Part of a small language model's weights: 199M tokens.
Each number is 128 + 24 x the weight over its row's rms, rounded and kept within 0 to 255. Layers, rows and columns count from 0. Numbers have three digits each. The size before them is the row's rms in percent of the matrix's.

# layer 10 attention query, 128x160, rms 0.179, rows 63,126-127, columns 0-159
076:140125161128143136122110155200103121163186124088111068108171138104153148154125140123136080154109110147135138138134157094121115120116173114142103119106149107110163138150114111101134119138125163078137128150149110149145153111088181144152076125131162119142139125152145113123125162116155086120110145108136104134137118069161142128115134124121107104130122147113141113122160126113121108147154119108077121102136149146124115098153081123125118103137099109115163135124113138158110085117057144
132:089116135120131113100127115118124159127124144156102154122140155136160073150108084143149140133124130148133145118134084091140146156133094111126117098101131122154094112140089130178157100148142131111116142066129111101081101147147149158117126090085185131159139108172145128144146146114121093152074140114112155146103127129131120117136177152076105140143130125135131110147092133145122093127139082136136150130103134130124077122108140129119126090098111109144109102091190102177144119151117139
094:115113100115162158122128094133116117174145082142075088091114094114163132106118188155079115164126099103133141144098174114149071126149157148139072128120151089092138172108127146095125136134132137119145140154133162128124123132115133139141120157104101135125081112128118120104117181144121086135136130134130114134116103116090134136152138098099139120118139173136147132108126082133098106152140133126118149133151132153191100130117125129130105080119125100124125110146115103128163084131091164
# layer 10 attention key, 64x160, rms 0.151, rows 62-63, columns 0-159
110:103110163132124109162140080078120145122050138150133137163159126099099122152107162115110127135138145096111110112142106135115138152099121181125128144086121108157143114132123150097145071126136129149104130105132092113111104114131146108140146105125123098119101140153162140094103077153112136120125121120131109094154195144125103072140131130108128136113109134116142132156110134136108085119119151168172096109094181134117128148112126124118105119166167124101127140080177170102121128126115127
095:127098126086113150079092116090112134139131107116116126141146114114133112136125102086142109161111177148160125138149122164103098062101134118159165154123120144114138163091107159115131125166114153122138126129129184134124142088143112121114100145115131132155149098140123157075114085104096157152105089116177124092095167148120119118157113171132125129145128171145134129134129109109154134148148156114075073140106162166114138149143144083155136136122149117089110150140133119159105128120125136
# layer 10 attention value, 64x160, rms 0.138, rows 0-27, columns 0-159
085:108116160099112110123131153168104140114131163142135140159148155116123089121147142102143115103120132175119195133068124137132136159113142093108107172126135128144124173118128142134154097090092138133135144125147146133105099138185138135138128144157157150131119166177141067118095149154133105151121163143134106091121093103106100123124175159122120126108088126145132096178130135170130128127136091073142092115132124132093156111172130151127142144140116090102119098118129159139105133161148120
097:161166086167178087179121118104104106145119124133153117093168117141125150171104136141157129105126126182169117120169159113100142130096131116120132124107150151158137135130121110151103142121162129117115090129140096140149119137106123130121166130117122114063156121110129168117134122118125152157147106105143171166124130103162137184109114098165143083113125104164133152078141162092142117111090097137120127130150121142144177139071100130166129150102135128138123157105119144129150132116117147
099:141151109171138114149144111162097162154135140117140128084154113129109162128136129117139104141119108138133142129117137133144082121124113115052124143139155161117158125129165122132132155105114136136106098104153105101096141156143130137126155133138155134159092140131087152115129099114093138147128114169098149115090105132088131143117121080078147132138144090104134157101133111125124147121071117098164075121152061162102125095159181124152135085128179120087142109114150121146114148134111107
105:135086116140145173104179131145146111145149163171139112143156099116146104136136121150143140149091148129145162125128137093127169114153119100155179087110162146147105177174126146139118088120095111142158147127138155143136122094186170139140142116150141145175150135124192079110153127131134117168160115112104127133131144103153113141132139138117085098083118140118135101113128166110161085113146120132159100097126141138122150135143126127131134117130112154081124112089160113099153104152105122
106:132100127125108130115072167138124172103119116135141133110149157134127151110115106144110108111156151100117119128108131148118114150082111123110138122164166132160112138119120130103112117058133093160133166124129117138148144137156103174156140120150143128115104118133121098107130107148109151126173141111111087124077109159072131123124124159126160131056084136154122138165150174133141157107073134093139076106164159140172127145111092137105120138120166126120106114138142118158126118147166104
100:152095148158149158102151113122134093149140094139114128096088122123163152146069153080111139140114132134090124121139136132130186114109135119146138138142134106101095141135120195155118102139153099123110094153158121126149122091090141144134130145163146175184125093113158127128159145115127100112118118140132146146127116104194140136133135090113099128116111131071125150126107125096099145056140096124155107109098142159116174127121130152120109081130149147119151133122150126104126096129121157
107:098055147170137137117104128160120116116122155152150131151125110138123159168111151104111139118146123098118124121144120171140091138096121117121143120126117144138119135139130129071079156126147105126131077144151108149119159112062104121109066102118141139152134088125144140107124132150144120104133113140124118139110133116165131123152097137109094121133068129147130105139122115119110150182115129078181108078164147148169143142173105147096136050122128138138119116149120124111097114133124127
097:113087135125172118121139118158112111159114147177095136121127119108143091156112104136101099133141161148104116127153138165135164128151084150110125150159154132122119115167119113098154099136184096184111137148124155152101136133088137113118107121135130135102067143127126088099115130131110177118137082126126124141121166181145131134163167119113145141112139121137113078098112136077143132117103123140171092137142148144100125169165144128096125136144091142185146131116100122100105117157140109
099:074135112147097152100127123146147123158103133140108117111142141116142133070127171152147112175117092125104149132083103155162129114153138116127104125106139134111114143148114155113106137131128135142161112120094150146118150148146142140097128114160156121099104084108100177165119184130135142125096106133132088060162113148079125122137102131118102122126112173090164137096099093168088129124150136194150133119122101098123094086110105115113116104162114118159138131114138138098133130103116130
099:112126132153120138115128143170124154143118132136122155123139153113110106117092167090118069147174111164104137126115151131113132137109139117098153170113127195118165123168093145132133099123150120085120065168148116125125097113131131112088147152144171155127140141136118121127095192112140117151089119095162093094114097106100116106147140092143162179154099130167148115106132130132138149124111111152144092145154125141120117129109112141120132127186108122183111126119133105121095119153157135
099:138154126117176141149139063103147139149115109123104107111151111136126152064128121150124147139124111090089121125161071152076089108109186106088106120129158112126149126170167158104123118132147161147111123121111130108094124136112121124167165130119152130109099132149185152122148145141089123139158133126146107170150150149183149122121106138105127104128141117141130184120123158139072130136130150118087129105134103152113134150155146128125136121104114102105155126132111161092177134121125141
090:154114118100149117095121110116108142103145130122134130127150158106136098157107144156163130084114166175087113123120160138147130141097126123162153132130144133167103171117143076174120110088124097163134178122150136168135171158126153131147126133112138125149131147143130073120165071100103146140156126087101131111157109111138127142102146134095117127097100125122114089146124118137132117133152131148100131108148152099071154137102139125107136107164095158124068082085119139153104132154118107
093:137109166089114157082112112141115108107152085106115140118106133141162138125139125122138116085187115088095132123168126097106139151128137113121112140124179142144115098100118138130144097125121131162098119113128111146157100133123109165128161147094142165158098134150097094137172150126121119158134153141085134114150096164076140104115136152104130172134101096111124132157129150110071135125133138089133115111165164092170117098121132087137133110079099138112093089113091111141129109138131163
102:138147130147104129109122121134122115138106143105132119118127114101126180136143147099163137107152112130068086131154104111183142134144084164145130141110108138137153076173106116157117121123157074094167134096144152118084108111110138138145093113156129082131137141111141134163150091104155102135139114106116107139158131091123125145094125119133117115144114119107149187151137081148108138084136107156150141128136119125081119053154160105113121116167110133132117127083111127089114129119092106
099:154144154157114134136136128136101125088098093114149130179144102134134136162110130140169153164171151116180142132081137138111113092135158116168124135108131158082152128063120129121127163109079147077104184140122153137133102075153107138098123114137113133129140129112125150126119112122124081156090083123165114116120133097131152153151128116114099133159144133128132127110110135135164125125112132109143129121101122133158138169154134169147124143167195104096122123144117080109147131135145161
106:095154129142128148080126142158105179110107119111130113153159182142109138177098165106104139111125098129138100124130155151137132109094130148152186135107128072118123146146106121109116131089127111146153103121130161160159169083100111164105123138149155123186130118157106125117128107121149164114170160142115134110122133094134132179122099100118095142121129172133131121144180106143135101156116139120107119119096120149113125091151168169115139131143152124108145122120144164093083098098138111
106:120126105163154139130103128131110121123116137108144132147078124109158144112091172114156128153150117142126129119143123199134152129079152111147155126151134144173139158122092143123090099135144110090170100147142129110151131141114137104111080093138134139100153147140175176106151138175122081148159111092116102169131117125153129068111162163095119153152111138153124104127165138137084128161130133111176144123150127122109100155118140132105138069128112123138144117129157127134082102133139157
112:155171128125104087156110114118083153142123121151126127141124138158145136117085144106142170155160134117126124126143137172111111120124149150148096124185081110118088101070171144113145161134119125107123144130153153122147161101118105064130133111157116117098091139120113192114154114138132109073106153113100123136141113114143140181144142123152132128099141146190133133114121131154128118127129141146129157106114081128142143149132114165148106146165144117149136194158128101123109150097148146
102:156120109136148170105147103183136131108107149128113139137152145120115087104117177128131139202101125121137102122108151129093103155161160105113135112136127097117104140141139126169132134123123137109145102110154110106165139131140141102164131108109124124158145112116163135127087137147137132148143124084190157132132167122150148113147182138119122212140178178116121091139112106119108101145140137156107145151120112145142117116111119141118139073109153148122120121138173130102092121071125141
094:144153134125128148170136097158093105111125097080132118135138126146147130130115120146149173152173136106119171123172106128115175150125161124129092101109160122161104103121101118125138128102162134138121140144123135133157109119137128171152187124116104077073116174140157101125149083146154119167117120126079129152118150150121141139114139156141146127108112091089122094105130172109125080129102126088146129131141135113178118113165129167099130153078103103128121132134095122103147115126090148
106:165164131121163104164110146151102144156072120149130122138114131153137112122145097162148129113168146154147087125145160124122116124123099180122111152142150171139119093129153086136162123082156152113095118126162141088144097163059128110144118129083125112118154146124104134111095116111136107128087115135106140162101144128140141116124145151133172150081115149161123176136124139123122116111133134101111138132180121116149127149112108148101115155165127114176107157122104103155130166098174158
110:138096129111114131102154161163147138128132192144128122127082168148121138101116140090131152146109143125065123131116161107170127130116128147109134118146120166092131163115128160113146112113115106158146154112148126128164140133128116109140077104168124109147117145124163126127110154077119081094102089169104111134107155103105151116100116163095149093140135137096133147181102146111115085110112112123147133075157120116144125114124119137129125099125130136100139131143160133120144155038154117
098:080147133151144123113108123149092148145108159162119139120166132120133138151090129131134112101131114177161120123145152112151132150144113107081161153099185153137186162167143101138145082086133139136143085130147113153137143141098118143138113154143137141109134119157135120094073124127126140178145118103118113133104130096134112134118157132114145152107111154139138133166119094158067126137100119120113103161206115145082137110132130125159138152116145122166089116075114142141107138106143136
098:179174098127119136134176106112126142116125087145133107117137116132136148148137152164167130102102136127101095132120103123140115110103104133160101124165122158135146111080129136155117152121113116143160166099096155141150169178102141154135181098132128098112143178085108157157164079102119109121054084138084137107146121146144145149093089126151128077143146103121142171115113143129121150119127126182130135105111115130148131114094123117153107103117135147121116145158113114137156115119135118
104:136104129147146124176091151118143078113124115101134128115117102118165150085140111151125117111108100121152151133073114134149098116111104155151115127114067122157089110079157083082100172103133117131112123106130114096067147138159146165144116135106126093096118106107128130125163130141101100131140171094118120170108098121131105138140113119140127127101134143121136128125113110159166151075135129087128138162126124167125111118080096153105124147134163118154122147149139164153110115167167132
093:109104124138100164088117097107168132167151098167110131148116079148146120144158149122086119114147114093136116127149127119089105118123144148134168116189108109122139136143136169106138090132125111150176091170131131087134131105145136144134125154163109167146119128108106129121127133120119131087157133159092152103128099143098127139138081099184137089147120123135139134101173087122116157139156173155123100137128129165131119147090139087173123138119146149119176159139135087131117100149151134
114:113119113106109071079188131097100088129134080120121114102118152108130127177127132082153108098129125127124126125143125133136130131134161073100157146135147062125136163135145145153135114161125079116120120146088100147146157144123116065095151130173121166122111080141121103123133150133138158113143111127144174076149092122153111158151135092122101100144125154116131162107144147130113122113130114129110150103105128116087166093138122131136106100128134143137155075098137147144140136133118119
109:121169129109145101142116108086094100119120099156114126118106121194154140099168128115127134121177127087113084113157124134156163136126141137086133143151096096116127108139131077124143149150152138062144104108131164125093161164101110133115103140127149109141150110130120149088125143130161133155156175151115122152137113114163117149144127096133147141152140151131117133119135154130124148164103134123113130114109128168090116136076178149138116169086142138169163161127156144138141121105186142
# layer 10 attention output (transposed), 128x160, rms 0.137, rows 0-27,64-90, columns 0-159
095:138131091122128149107126113091111112117118119121095227142151117139122147110146136170121115154152173133139118187144138115132095139197136140093116129124121127110134103109115161118119125147132141157158110166102113103134133124121156125122126132175111114178129149165133152116102134125142125087105130155145074135085144111117121122123132088128147119142157181144133137116132114115117096137115125133121133108091157140095124152097091105106125126118133142187160087124140103094150181090115156
095:110118127156147113114169159143138142141128121172154154123116116120125082125090105128167128113127102143150101113105133144099144129103151099132141091122169078156106160105129107100126117110134097124144153103133131122107084086133079158157172118103151096098156089115134124158142088092100175146128111088103127153144130089140161125155125165148117148125113092099135121133134139128124142109136111120132115105154094122121120171153143108143137106151083112167108162126085156144111097168177089
096:108092081150136110104119083140153098079136101125164143150111113127130116124128097120143073118157114128151128152147126135121146137120119194130134110116136131149134128149171106111143127093082083126177130108074137159112148139097117127123106130105101112130144136139115107124087113127124135111106119147094128114130112175135171114137132114132138182128125126137042145112122136117128145119123164173097141138199086115140117100155113107115126126117131141155170089109114147172125116115159140
106:118156114107166144144142172106144131145118134112132168124138081088140123136108125112158135165137193170137085089128141140089111100100117140093134186150154109099147110146165166137124154124117127138112155115132143104126137105133084084071137111155167113123158136115107106141136125096121093107110144070138093119114164092136119124114086143113150120124158131091133128101120157131129177119113090133108119099124126119162167171094119093109118094117114131148142158119149143110137148142152131
106:092193120130132125107148111138143096164132087115100138152109101129132112119099128111104170141110177118121093095138111170119130124126132123128105131134097164121141158122162152098146110133116108134085139111093111149156132157150135116167169073116129136119113161166126136095157109106162090102135173102145056149113140154125139150133152155088139146103140127109122152141128155107120154108130145082147170159136136120155127108119148105088100102105152160172098119118120105117098113103110145
102:131127092107119116117131151128095155109121129132171163164185101161135161103112105169142123138083147170173106084131139136125138086085130132104122173162151110151104137136124150098100149112099091161109141107097148119120114124128121134094157124163140156121136118100140128166146137124123156155114143116141150111146089128147100154169121127117172117143125125106202140115135141111138115136092103144121073143132094129100133174130095121099137138146128094115157152090128146153142156123179129
117:104148126144112096133123125103128130143157091100168156160103080164159107104103144112168144147105095101134151027141125150159138133137124132106119118146100164155108106140140166109130119112152118184154112160135133162089119130080123105142176132141107120116127119097122102110151119132142132109142149072144124116132128120151091147160121125131144154109115111075209138126125080125139123111117122121120154169146112113122139117148136122107096090148125105127121114157126117138092117141136126
102:114134141134148121167131146150154127146131151132122181146101128113155084103074112123153127105122139157143100052120132145133121105117144145139131129135145140097104106149122174111143124113132116166123100164120134133114119106151133116106140140150134083141101083197172092072099124120097133167124119107084148164136114153101133129114159166128171156160122133091195119118086135161144155152125125134123128157135095128117103109108147119140143145089114100172104137136123119137129122151140096
105:101139157117123087153131116123137074112140125129073112135134147139116145167181106150096092111123104150116147150104108142089112112112144160144132135103100128156128099129108134163103148074102140130095105137134091162136074157137109147112143115148112164135125128140129144104104129158128124105120125117108116099161172173144108118063136137133155175118097097157122150174153157136119147099103184123122147135106166130104105095165134160111123126113115125087104121144120145126145143100112081
109:121106099138112091136136142122137091102145129142121255155127105170067119096140114168147095119113129115148123174115123144096119098166152154145111095115135091129116128112121120133119122113114120155129123131105097126132088102128106144116147133146081114115125067167155121102091113115135161124133146095105088128129140097135152114109108131144134124131125130093186124161151126094106106150100152126085115113151130130098111111135131147099125109117130108135127123137114127119172157106137109
102:107109152148147133127169146177108146119134099117119056097119165151160125183145115113072129150144125108130136125191137176125163151121175120145153166113115140118142144123151115113157132140093121160148121092077147135159124177108140171137136098136139105117105135104123132159130119177078137131149119174116105127140132157111114142132124147118119163111106099121137148125130127140094145144183096122156166106143101152129151116143141095139099125167110128101156092131157118153129141122129115
098:139150109129100152118127125145154142182133159104078166122180118090141114123110152180124148112131183157147093070087101138141093131105081142130112143146155138130128150110152129123113181137130151053137139139106139106145117127146135115125136124142152107152137165151142128116163112125160102124112151124140158137111169108092120158140157114090135119149158112125100099087124131134107160130143134111129106109103169117149114155102111107134142150133148133151099161128142158086097147118105181
100:096114090097123145097113100164104169152176120164075147123132100177122129128140113130145141144127167118131102107116136132156131143129168123120084140137102131080143151119137103100125156154113115155140126108128126107145170127129190122141111104102122133159130184134134128139137143135134112106123150160108086132084118136086093137136181118119114107152157159079176120117145143109106082140170134073132141148097129130154123121124157085126151163102148146103111119156118127150136152105102150
099:115182141143074105136111124137114124117141140138134108111192115135096158142148143183107123169119131135117135160121110088113101145113070141127128126164162098145107116144138125166123145127142158092165132118143161123107091144140123140126117120134107126143114146124156126141148151094142115155123122090111156145161149166150150110152122112108146139114098120160097118114132128161108172101128171144122091122112139149120054140179104114135124122157122183069132136152160167153139112120121085
087:185124096122145102142108116134124127098108093119184117129115127070133136075108128102145131103118117125146126157172156102116135129147132125121123071140119151101194077130164100123102099142145120160143133142114090122103152118100128116141120125158099134110122111081070130149146124162107130128133161150115104120077124119153131133175105140180099093092128142115105135130158079071131105110086134145087135125112135085135133151127140137103124116154113151160123146147110143124118125135129131
105:115171149135120152166189115119141134138137092129125120155151142158137119122132178151130140152110127093072151094116101092103116150105149128143131126126119150176075117138142199108107139142080126111100155129085113158131111107105090091149125132144126167071106093095127136136134129145155154121158106138165136099157150095145130112147123095095091130112143107129177125132113137090105133107098145153121145141160111164173151141116078124123110114141133133107146086122130117141122117126131117
104:127133145159086128135097162126097147149145142127121192125140091127143131145135131157120156122122128131092138078099107185148113132125112097139115068150099150146132133140131134184118129112114138132125128132134163131157114147118130105129153107140081123103120120110112146105126102091171123114147144042119133136146141083133081158120142104110124137129089096078180144083151103125078103125119136093115114151130135148136125117152116142089138094123077121115097134135145153155110122167126137
116:170135184140134096106152066140135122136093103134112053090108176087159135131117130151120141110125126124109152086147102131107168137096121112138147105126103146153113132151113130117158088095134107097133123168132126152107142118143135128147140127172133151115099089060137151103138157123118139122148103150159125142138126132120157145166121170099105128111092079181131133139129080136169132120145155134154109124161102114107109130147150187097112133141113136128107122148120126145146105138142137
110:152118164146119128125131159140123119116132150075103174131116132085120140145107124122103109122153127115058115095168144117108151161096103096160144094086114161141149121130129103168077114108115128139083117107140116144185143117142113138115155149087125152086118121121144101178132158117137115136137144134107135116088139066125163154070124112152132116123150118107140155108119157129078129141142108131123158129131111112143152102091088141143169138150112114100124149145161135102116139137092169
097:099147129122150133124153130158093167134133125153109101081126124106161096160110131119118186134164144129093092065127152139147139173135150093134093074134120136090153135150165138098141139131112116158122104138159157112140161106141150145156131108130129130127119162113110141136147142135145112109134126128096098135079147116095084132112157149145100114123131157079170154098139138144116109120169112084120151145118099122170097142109166090113146125106076178149133145132116132124112112157125088
094:159110152148144132092148133154152168147100111120094137104065168097137098109092117132155104137119083127127093186145114139128144140123136106115129145082132132114114151103117109150151102150170125147163096124178107094116143129141155167184158137116170068142136120138192173159116129120113141104125122133105125137105139108129151149178161160157110128136114107117121103133122108137095094136156132102126116123135125101149082132118121138124110121160111109137092137158116132129095079112130138
103:147157152087130124121134101122131126142123146092093105155088114090117140147150146106154111156116130141115126132147110146115119126079100126114083154163106118121117138117124174119145123151090057157112105097171147125167160146102140093128186122108142171140097189109129163117143184158131116129127129128142144081146103124110151178114128100142160130135094107133092157115122126149134107109121127110134110177143126130137133151094095126139094092134127128120127128112159112117065096108120136
100:104118108152091132127150151117125135139168119151083253127122118171095108141108108153137086121115120121128088159119120127101119152148150119136134132115156124130117137098110148150118130126127150147168120135120125096142095119122126113160151138133133089158149111178162132138120138111140143129106137109100108132145168102132138126116172118147111171162120111102198120134124153122057122127100139115135154101126129150107108157143073110125146127118094124153137111171121151127139159101126117
106:109147139100152131107153114180152133137090161143125025111134136074154111138152144105112141112117115141132147107088104134145127116079100133123114138137168107164150178131140089127141155113129118072147145097143126165113127164152111148146105108105134141128129166089126140133131105146130141141096127117098155120139119155124141148143156143096120113123103086164066110145138129151175159113165171123119095163139133127146114131132153152123129127131138136127100163118110160142086099129121122
109:158133081181131086126116103103140113086106130122196138123164140158171186135124133131119140114117094125151111166149137121146121149154108138098100117109096160149128101147119117157141135116194185104139122133105120118084116154108125173141114109168133115142149130121142132152128124108140095134108128112189123135131132160188122135148136142136140157135130160183104160101115118138160116101131119164129148107112171109088114099124122133102098102142142177128114107129110114101134116115132133
096:107109121118130144151147120123165107134128127130175063123148117188150136141150126113140123151109134123130162098120119127113165075083164139134125194141135112101110160175113114092152132106095110121100161127115138151089137106125095081111099149125130128127110098078109109143110104112119133131133116106145139102177084152147127109130115142105123111147104088126138103154124154108173189149130123152136114150159121136132175106158149107120100111112181118095146128111123125166136137145133160
102:137146134088095173121159166074116100125135108109092138147166110149103142093127125141140106101075141176174180092077126115119133086126117134123172172129142120149117127110084131114100122117111129111118149132117127115172102113128115079127148151161137146136125121140141117103182099118109175145115126149144149117165111125130139067113107101080152125162120089111097124165140152142121130143086091135160115115121121126119128146123129122145122130117150105100136137103135128172159160146135100
116:145123128144121129112146145134114126112138112118146139137142154168160145139130133144147104116089093125098136038128128126094180152109167086142136128125153115179099120153101118163144134122137157089154133112092139131128146128094118114159099091128126117139125070108135115117150122180124158122131125113133137122191101121158147095152130123094101097127123114155199153136100124148116124105163139165132125126156133131128099112127146147154115118117131110085122090148138128164165111131161065
092:097115111118127128150132174097129134095112122123152171106131117086132116169119132187134107128103176161077116143109141122113139143150120148085117107129154094150143178125150154112117112119115127090157159112144149120118126131099130125061115101146106114136116148132108134113173131123149141078127143143139145091118132093118099126131130091147145150134161101092114169130117119148126126187135122149101135147137096143187111168088126170098132090138149140157117148111162124108159152119115176
100:133123117150102096115128149140129157130127126132127130125119129101158100151128092118132129143111128144116132149130124101122047122072132087176085107145120093147092166093091122144149115135125156103124134086124138072103068140159126113163154129092176137168104131147138109141128117120095135164096131134118173168158122133120136179144111121144149147142122135157092131111095102154083089114167096153166130091128144130138133131154141112132116110112144137119110133166120139123105113133070144
097:133131126145139136090134152152121134137162114142086158149144076083121108117112108144119107125111180166065136173091104104137134098111133122135155117140126125147124151122139120156121139089099126125180153093121138103149091105173104116139149112113137097135125079080134093146127142135167109088133159115104115101131136145143121167139192099132203152123138123127118110093138134171100104134149138140136114143161141102118096142144135110132133142105080126096107120139145151115152126150146166
102:095136088126194127110117103120143129147147107107149151145130145123100110113131146120166140104148155142117126142127128146121138132127144117174083151174138081134112146121133149108130152143112120148083152115080145145127106145142111115128161097115123126127142141135135165149111098113121115103108155122156101148152093086122144108122129146122089135131137126113162142155156166047126163116120095099114098135116170101101191118121150101108130147093160159175101120092094118094110170103161113
097:123147138139122135140117139117122134135135138109120194139096060160149130120069098094118112145142157149160117158166123133098133080167144164068169163137110127103160102149121115174154122098132149134153101128107103123112137103097141110126117136160109120132087118120115114117161147136103121111108120106081113120111131135139110137159130118125191172154153111086146131132131122158143144167128140158106149093145108106138109094113130115136133110137171132095135123149166127152171146096100162
095:107133109108154137104140110139119119142135122131166092138135127142125105131175152098133087104142118138106148024153132119086138170107112120118117138102166149171098121112129102145145168117144060132105130119136146131140126180090113108138102105139136150093104139116124155119123131127125122109133109165147159137100093116099132133135170128090134167114115104167098160146137124091155124121124117116170134149130148152129141138151131106130130111139146151140118122056110139136093116172183102
092:129130151121164144151147069141118157157172116105143121124170062155126112098136131105142134124154090125101166057144154137104119169142141108114154127154156162169102096118144094106105137131115093136145121100072132152165101151126137109136152152111122125129143172069110132104169144113127125172146111140133123140118112108133107138187142129125132108117068099100111119128147124130114137130121133139110127113138143140096165127157122111138104130174129181145103145111092110111129150132139123
099:100132125130142149158128160125133121155109156117112166128128094149108142105109137135136109167111092103115082005124121142103130116149135143165147133131127150109132144159177144141123128149131139184154125145142134119098167103128107128123131150153152127125125110164136109122129141114144136137156110094110097111145110138148150098060140176113147097125100151130143150113123145137161149156139122124130147152113156139107070101108145085128166128126110080104156163107148118144147108148126103
097:144141152123184158105115079147151092148168108140111091174164158130139114138177164144134133086168112116137156159115112141140157117107151148133126133114150135133123101159127129116087149128116111149111102134102111168143150144145138162118132126113108125115167116096135168143107079147106121138153154134094135128119172152108110084091163177109104123104110104109141090115131159135124165102094168074099135142128138127093139101142106142127124171107118130134098122107110129098106141144178102
093:146114134072120122130158192129146124111128143144115103149131110119129098132174126119081060145115103130134175139091141117116108121109102150118151110089140141137128138138157113174118152103121097130170124100184127115119149140135147148100164134145117129100111114112118092161116136183121151150134154142093165054142177153125135162086133149113185132113143095120107118153110100142122111143138181125095155144134129138116110149127132157114109088132106104114119141147146120126129144152100125
091:115114103163148098114124112166123118110148122132138143135151115088168139119139100163127151101103114167145137079124097121158101068097146156141104143147135085119129132123138123079115153153099103127150108158033136086125135143100145165141121113097108136149175114101101129115146092085128127129132148119114131133153138121097116091112118155113125162122136166155159143122154125110146099139136084126160121146103133128092146128180176101140100175127152139130119147105138133097125104132149117
083:097117099099090126132095086109125140162154179150154154114140112121074137147090117176118130117159152121111075116146127155129147148155143102097069090146139126124138168124112131141143128134121160094135128133130152139113115117135113104103113129164109139159081125162145142076173158104146118133098092102126109162132126120131114152166123059118117102122119150100133131091132158143135141157122103152159106090102095140173115112113118125118162105108166140101165115126146156124148101125135143
093:117105088107119122079105138141115139133158163149162123155139103157094150139161128124114114118145132118123133077123119086135142137149160129093122112106107139125137128156107107138116166123152128128137125119129135158147187137078157119081086100145102155134089143111117134118149147155127092105115097116133101122076094140163078123142145057082146142144144147110113137140148110127164107147125141140154162134082143154160147122175167113105116150131167153077138085150148118136129141107139129
104:135170113120154183137150135118135151173148145171101119146117103130097110116131156118138136107155111134156098140099145134151151145125147122139167120120173113118143122108176153110116120103116108104142105120154153159152162133168145101117116115132087110101136140162161155144142136141136124119142145143157148142151101137131161130150100120100156119090117128126130144116135153124084142121138150080118095158086115128149102141113118161094196113112074185141142117100104114114181115185157092
107:158158157147111099148156132151152111086125086100132129094133163088154131129141135143141099108105158147111130145151131119113115142127099107129134141117132140131124126104103126132151125119118148116084139104117141142114034121110109154099151127139148119133145138084126070084126150182142154126122160176145143087180151102100166115123146122176083178122183113110163137206118123113140134131137146138118141134122167123127097116127142131116114108158113143144106144127137103145103123134126134
097:142143135105140151152140069166122150130151122123148160116134151132125118151088131137133146122168174130148125151130155135134166152142131139116101117145112110185121132093150138163097126137101141125124131101134116153114085114149132148118136116156125112101172169148108158112159153150122129122122139148094124150104137097166136146103149059112096138141148114084183119130144155069100121118146169132149141094113128103155106126089090092139182078187139147134123148112134152133149154143131121
100:127099120095097121119167130132088124156181132156131117154181139110137117091169080141108086136095139102114146192120095122116106144093134186156114126126148151108133128132146094115134160135165088078127144100094124115121146149120095101146145152127150143120128098104119130139136101097102137142142086106178172118133164110096110131135111156123109134105103112116114148127132096124136115142091101117123128163111133140106107117162162143088099107140123158122143169079119121114105128170154134
101:159132172131092086112143130130147089106087120115067151078138179104136189123159118156120107129102142130143150173156133138098144136151116138130113163102144134113121134132127087131134115090096149104136141147137105082073092113123095143133095125145152155139132130104144079117129145125102134127131134154162150136130139117112181099140098127147119152134132107148129133145145085177149138138134142153118145095136119126096087102127090167099155112142118145120114162172145162122154115128140173
090:135106103085135085145158080115125111114129119127146142136146128098122129113150119135106129125138135130105200127148117132084169147098148136143106112099125136130125125121136096112125152134142112176137124140081130132166143161117150131155127122105153161121145112087114136158108156136124125159130134161098111115096128113101171099087124180086119136079111147166132140136148130106132166106101123132141139114153121143042149119159139098117081163140168144139119105146147106129086132094186132
098:089120108147125135099140192151128151096119140142137163105122128127118101159147104127110134130107135134126131107117143111094075139137157143166121131119111097133152162156147135096132159119097153117098146122129131112132124110075114106126094100130139142151136132130104094130163136111122089065114112119135125102168116088123117111097101091145103151149150182148126178178160138121152126171167118156169143152089132130141105121141180114083143137095150161083170136146138118121136119149098109
111:140127137135079109150157160106118143126088145098116161113094138104152166135107108121089093164119103120126108149148118115103127114146118122115149138099104118112152133128111149172157105125111141105184107160173122099079126092127135132127107130159130145134088110120183090146122173140118137151129129103130126126138153138133131167160097125120168151130144137164112141131131106162129122136157145171120131122105129127138073128129130136113144092158109106086165149201181148138171113105083146
110:149107108124142134125118070101145111163124151085166203148141135130097152104121146129143126102120112130140121164103135177121161131160095130116138147130204131142144129120139152133125119113114136106146086145116133110185144136150145113113108117117073149143105137092152133135116116098141129141145127120158111097131082136115134174143150150130135114131120088144111135109144131139142152131113159138071092176143127161113122125095102159101140104147106146169129122101154144092149178126185132
097:149143103120110109149170143136127168143129127110150207126128093074119119146073095161127127132129164144097092145098123131100140121101128142142110126171094089129158187094172158188124110112113151111167150105153142112122115122123149085129146112133145087134117139104117135129154138140155133132118146166093120117117153124124128172098143136134152140121130117116152142116114120128090138136135149163143133088149119125142093156142122131094142096162135178122146131168148105100142173098117164
085:148155171138114166110102090126142089175118168131086053160149137120153130130164155134117113100153129149146148154107123125167119120121142094118110143113170124149141151150056141146145139105139126054125098096112124149121082156161107138131104121142121156138118109135149123139084122147101123150113141105141133148158113143121122130157126125069129117114140120135104087082094152180143139110128139103101108130100151136133126102119093140121134161085133133103114087153138151148134111134129127
095:132147110179111092148122145083115142116126109139117161120094086175159101107108134061154146142134132115139107121175138141118114119138175142111152135120118162120117086162119105096138126108156110127095140141114101109111086123111091114141138118136144085094097095154130110110118128099128100096103121130124154128144152095120133117190107149140169131161119139127139144114119154105124137127140072135152126127129086083120149116119140112180137139098101119140124155121064126103118057135133128
100:179162153106149137136160115124144103140121102121094103129125127168117132098144136096140130152126155127182157142130134101124142078127137167144153204129097142117107101124123120105111133125128096141099145154127068134106137125134121123146171147136140084064127120141099166151086087158115138121118154144148112124086132125163124111127110157105158121144133110112145094131119137083126150088089126107100158129162144085111167122131101094151110137138150104154095138153089137146107165105122133
113:097132116106155168097093111150122144144171139164124084132174131123134118164136156164172121106139147120097103065123123128163162163129121103112059107161152113164103140101115098144122096145142165135116110083143151123145130161123121119157102118141131116164151149136114146124160102125126126132120117177122145153092075153136120118142194113131102124123117121124111115080111120159118081130105122099164132111160135145169103131120125135112134117117161155115107108102105150144093145153137136